From a checkpoint of a small transformer trained on Wikipedia: tied embeddings.
Each number is 50 + 12 x the weight over its row's rms, rounded and kept within 0 to 99. Layers, rows and columns count from 0. The size before them is the row's rms in percent of the matrix's.

# layer 9 attention key, 128x128, rms 0.0977, rows 106-127, columns 0-127
100:50 46 37 64 53 25 51 60 28 61 59 56 53 47 68 45 41 90 44 50 60 41 47 48 49 31 59 55 49 52 52 60 65 39 40 45 42 76 53 38 48 61 49 18 58 61 57 58 63 61 55 46 44 36 58 55 56 52 49 46 27 36 52 62 63 72 61 67 62 66 54 40 35 64 32 64 28 40 70 47 45 60 67 62 44 63 34 46 55 37 51 64 33 58 55 41 44 59 42 72 51 53 55 77 52 49 39 53 61 59 55 34 48 34 48 54 47 46 34 75 52 64 55 61 57 42 51 35
093:33 60 60 43 60 58 47 49 50 47 44 59 60 46 41 51 31 46 51 38 72 41 65 68 35 59 52 51 40 65 57 46 34 52 50 53 63 41 45 32 29 30 43 49 55 48 47 63 47 48 63 70 51 28 63 39 52 54 60 41 47 41 62 43 33 67 51 51 63 36 33 51 62 56 51 56 35 59 56 65 74 50 41 44 49 65 41 59 43 81 56 54 61 33 72 45 53 37 55 44 38 53 73 69 31 49 63 30 56 27 57 50 41 49 35 27 53 36 15 29 41 39 60 38 44 60 56 58
099:50 77 28 56 61 35 79 51 57 50 66 52 68 60 54 30 68 45 47 46 29 49 37 35 41 56 69 58 56 54 61 22 63 62 63 32 42 38 34 60 49 70 38 38 25 48 49 42 59 63 62 69 50 54 37 56 40 39 57 57 72 67 38 43 71 50 71 45 49 51 50 39 55 52 35 43 62 65 59 52 52 51 37 52 62 54 44 52 35 61 41 48 77 42 53 47 78 58 60 66 45 39 48 60 53 37 38 48 38 71 53 40 62 32 51 41 35 53 54 48 59 58 46 58 56 58 59 57
097:38 38 49 36 58 32 52 45 41 56 49 35 62 56 27 48 57 89 72 69 36 31 59 59 42 36 66 46 45 52 68 58 48 54 31 63 52 41 59 28 22 39 39 49 35 51 50 58 52 73 34 32 50 40 42 48 39 32 60 49 45 54 36 47 71 41 29 64 53 50 51 32 43 47 53 58 42 47 51 22 57 42 57 78 65 56 41 40 37 48 59 50 55 50 41 65 51 55 58 64 42 58 46 33 67 38 61 47 39 53 39 61 45 57 66 34 37 58 44 36 48 57 51 60 58 58 33 55
095:45 62 68 42 44 50 59 55 44 39 50 64 46 31 40 54 43 14 65 51 64 56 62 55 55 48 19 62 56 55 56 68 63 60 57 37 59 61 49 38 24 65 43 32 54 43 61 45 33 63 16 68 46 40 51 55 54 60 45 62 66 42 49 51 53 55 41 48 71 44 63 37 37 60 56 50 56 61 57 61 33 35 56 37 58 44 49 47 65 46 41 46 49 34 58 77 67 53 53 56 41 49 46 49 63 45 67 71 55 38 55 86 31 64 37 37 51 44 44 48 62 55 67 54 62 44 52 52
094:38 22 57 44 37 59 50 41 34 62 48 57 53 43 52 50 23 40 61 41 56 24 50 34 29 46 63 48 31 68 31 69 50 40 59 55 62 49 51 40 52 77 50 70 54 44 40 51 37 40 55 24 63 61 35 65 49 44 50 54 64 72 53 48 31 78 64 49 47 54 47 58 35 30 32 43 69 45 55 54 46 30 44 49 42 45 58 50 52 54 44 52 56 47 42 68 46 44 70 60 45 64 60 65 50 48 46 52 43 58 59 37 47 60 61 74 76 35 47 71 51 30 58 46 57 43 54 37
083:59 39 77 49 43 59 39 35 54 69 56 19 64 68 46 58 22 55 42 46 39 50 49 41 55 39 44 37 50 63 34 18 43 38 56 47 43 63 57 71 53 58 50 55 34 39 67 59 66 39 40 56 35 44 46 51 39 23 51 68 65 50 55 53 59 34 47 51 52 67 72 45 60 48 58 58 39 64 25 78 46 56 38 55 59 54 54 67 40 39 73 60 61 59 38 17 71 48 56 39 52 46 55 52 41 39 58 52 48 37 51 50 52 36 35 50 52 60 57 48 57 48 49 51 47 41 52 36
088:47 52 70 61 60 49 50 58 59 56 60 59 61 65 34 50 32 26 66 48 34 57 47 66 54 35 50 42 43 52 47 30 50 42 41 34 50 57 42 61 53 39 72 48 35 56 74 55 45 54 21 63 32 35 61 50 47 43 40 42 42 60 63 47 54 42 64 47 44 43 73 46 53 48 48 70 40 48 67 48 41 45 62 77 62 51 64 22 44 38 68 45 48 53 54 21 41 86 58 42 48 50 55 58 54 35 77 54 50 57 52 32 64 45 65 63 61 64 38 49 52 43 39 53 42 66 67 47
085:62 42 36 54 62 52 54 55 68 68 33 29 73 59 83 37 72 44 61 43 47 52 36 65 36 38 54 39 37 44 64 74 62 47 43 37 51 51 46 52 56 67 53 51 54 71 59 48 61 55 41 37 55 35 58 31 47 41 51 37 56 69 59 47 60 43 47 56 46 44 46 31 76 40 65 60 61 35 64 55 26 57 57 34 54 49 61 32 55 56 72 37 54 43 72 40 34 56 48 23 45 42 46 43 67 48 52 26 32 48 51 71 54 37 59 43 43 52 48 32 59 42 50 50 44 50 51 62
096:48 51 44 41 61 61 44 49 64 40 42 27 92 55 64 47 46 45 55 56 42 41 30 35 57 51 61 47 51 43 69 42 59 32 61 41 55 39 47 40 25 59 30 50 57 46 50 51 40 54 45 26 50 48 39 57 31 61 52 40 56 54 46 43 59 60 28 38 30 43 51 37 66 40 53 58 37 64 82 50 50 33 51 55 45 36 61 29 74 54 26 44 75 51 54 47 34 49 47 51 53 42 63 55 64 43 46 20 39 47 56 46 51 36 59 42 31 48 38 55 58 41 57 61 31 56 34 62
110:46 45 58 54 69 62 47 51 55 49 38 57 62 56 60 40 42 54 42 47 42 43 45 53 54 49 62 43 37 38 68 46 65 55 45 44 57 23 44 48 33 52 58 45 73 54 61 35 61 63 51 47 65 41 47 56 26 71 39 67 59 60 63 48 41 46 53 60 23 49 55 11 59 43 66 30 57 43 30 52 56 60 47 51 32 66 59 43 77 71 58 42 32 44 67 62 53 58 66 25 36 47 51 46 57 47 52 28 61 53 66 59 44 41 46 44 67 49 36 31 54 41 57 38 26 60 38 34
101:64 53 48 77 65 63 60 67 42 55 51 80 51 38 53 56 59 43 35 62 49 64 67 54 52 56 52 61 41 72 33 46 33 52 36 62 55 69 53 56 54 36 52 36 49 51 42 69 49 45 65 37 42 29 41 49 96 62 46 47 40 32 57 61 64 69 50 63 77 45 37 49 32 54 50 59 33 59 35 44 47 46 52 41 40 47 40 53 30 57 51 56 66 50 46 59 72 47 62 59 42 47 46 69 37 48 48 57 38 33 50 37 64 58 42 64 36 46 54 56 41 63 75 44 47 42 61 44
101:56 35 38 43 31 52 36 34 58 51 54 47 46 42 59 50 38 74 56 74 65 44 68 72 37 64 38 62 70 71 47 57 32 60 51 53 51 68 54 65 61 52 44 64 71 47 61 28 59 50 44 44 36 45 45 38 76 45 36 50 28 19 48 37 41 60 44 48 72 44 47 56 58 60 49 49 50 47 62 44 58 50 48 37 38 55 48 44 17 43 39 48 76 51 52 42 60 39 52 63 44 62 35 45 47 50 42 59 51 64 38 36 51 57 61 42 76 45 57 63 57 61 69 36 34 52 64 52
111:38 46 53 62 51 43 24 51 62 72 55 43 57 61 73 49 64 61 55 30 62 55 30 50 36 61 27 59 55 36 49 55 60 47 66 72 41 44 32 20 62 54 57 47 59 32 45 40 65 62 54 38 61 46 52 53 33 51 45 41 66 56 42 55 52 56 59 39 33 54 60 48 47 56 41 57 48 79 49 52 54 51 55 30 32 49 51 64 77 68 48 51 52 58 55 60 45 51 52 53 70 07 80 55 35 45 60 33 55 48 32 53 49 50 41 47 32 51 49 49 46 50 32 41 48 49 54 38
105:33 65 45 40 55 60 45 69 55 64 68 52 39 55 38 50 43 66 53 42 72 36 31 48 48 42 59 45 38 53 46 49 73 48 69 53 58 70 60 54 44 34 55 47 46 49 49 50 65 43 36 54 39 46 54 43 65 53 59 48 57 55 61 60 59 59 37 41 82 50 42 58 58 50 61 52 49 47 55 60 71 24 41 38 66 49 67 61 58 31 49 54 55 58 40 34 54 40 53 72 37 36 62 53 47 75 71 61 69 40 65 39 66 40 83 55 40 65 60 61 60 55 51 55 32 39 17 53
110:58 51 47 55 52 51 48 26 44 52 51 41 35 75 58 67 56 56 59 60 50 58 54 47 61 56 46 53 59 46 59 82 49 49 34 39 52 42 64 46 58 48 38 44 44 50 38 54 46 48 31 46 70 57 57 36 49 57 38 64 67 44 52 50 23 43 42 66 72 57 28 54 33 74 67 43 23 61 52 53 45 42 46 35 61 65 42 26 71 47 50 62 19 75 51 55 26 48 45 31 44 61 44 50 54 53 42 37 33 52 50 36 50 46 27 57 66 59 57 66 43 38 32 44 65 52 41 45
102:60 45 23 57 59 49 42 41 35 36 36 53 41 49 85 45 56 63 52 50 46 56 46 59 53 65 43 64 61 55 47 49 53 60 71 42 55 63 28 37 60 59 32 75 57 58 45 45 42 46 46 40 54 78 61 47 62 63 69 45 33 42 65 51 46 50 60 53 60 59 51 38 42 39 57 38 77 60 58 49 49 60 49 38 51 24 29 69 35 58 59 40 47 29 24 64 45 39 54 55 35 49 28 50 63 46 67 38 45 36 50 42 51 42 49 60 64 34 30 31 58 42 51 55 61 69 46 49
098:40 35 61 54 53 53 78 54 43 42 65 46 83 60 48 54 35 43 60 34 30 62 57 41 41 55 33 37 45 38 24 31 30 37 44 25 48 42 30 52 46 39 40 48 50 63 53 49 68 70 29 47 41 40 68 67 48 42 32 62 50 73 31 57 51 60 51 46 53 59 48 56 69 42 29 49 63 50 47 53 65 45 54 59 53 56 49 34 24 33 55 52 59 51 59 66 44 47 57 48 49 51 50 58 52 42 30 45 28 59 71 54 40 46 56 64 44 43 45 37 53 47 36 33 39 33 34 60
101:68 64 48 61 41 50 71 62 42 61 49 59 55 59 56 43 58 63 42 37 53 59 46 71 22 57 75 43 71 50 60 47 53 61 39 44 51 49 72 64 44 60 72 40 51 20 56 62 26 53 66 67 51 47 48 55 50 64 43 67 62 42 53 51 65 59 39 42 63 24 42 47 55 56 61 48 43 27 59 27 34 48 44 40 42 44 45 52 47 50 62 40 43 51 48 56 52 51 70 38 55 55 28 46 41 59 33 28 46 56 68 67 60 52 68 44 54 79 52 43 53 60 24 48 60 49 37 54
112:32 47 47 75 53 56 45 48 53 70 47 43 45 61 70 42 60 57 31 63 85 58 49 57 48 76 53 39 48 64 55 63 83 63 54 27 40 50 52 38 42 66 40 58 70 58 31 46 52 50 54 62 60 55 56 46 52 59 64 49 30 49 46 49 23 62 60 46 44 39 50 28 42 70 28 39 51 43 44 57 44 59 50 31 36 33 41 43 45 87 50 55 51 56 47 40 56 49 44 57 54 49 52 42 50 60 53 62 65 60 47 51 39 46 32 50 49 61 55 46 33 61 32 46 74 51 36 33
108:41 43 48 37 54 62 38 49 41 51 47 71 54 41 50 52 44 72 67 64 28 65 30 46 48 50 49 40 50 48 62 31 59 33 43 56 52 51 41 38 34 41 52 52 48 48 79 39 28 46 47 47 54 12 43 61 29 59 55 66 53 38 26 69 62 63 36 60 35 55 45 46 60 30 57 44 46 59 48 63 49 11 48 52 53 52 47 45 44 58 51 74 58 44 49 41 54 50 48 60 51 31 32 63 44 73 53 42 60 64 36 42 30 58 36 38 48 62 45 52 47 47 39 57 27 50 58 33
101:40 68 60 58 50 62 74 46 43 43 26 39 63 38 47 33 30 79 43 67 52 49 32 51 42 53 50 38 72 51 54 76 60 49 65 52 35 53 64 36 61 33 45 53 58 53 47 64 52 57 46 37 50 41 45 50 39 43 66 37 72 31 71 37 28 56 47 41 59 42 49 61 29 67 27 56 42 44 60 65 56 45 56 52 58 69 65 38 50 44 46 50 54 40 43 48 29 65 25 43 59 62 48 49 49 56 56 50 41 62 41 67 57 36 30 54 60 55 60 24 60 43 62 37 49 53 33 64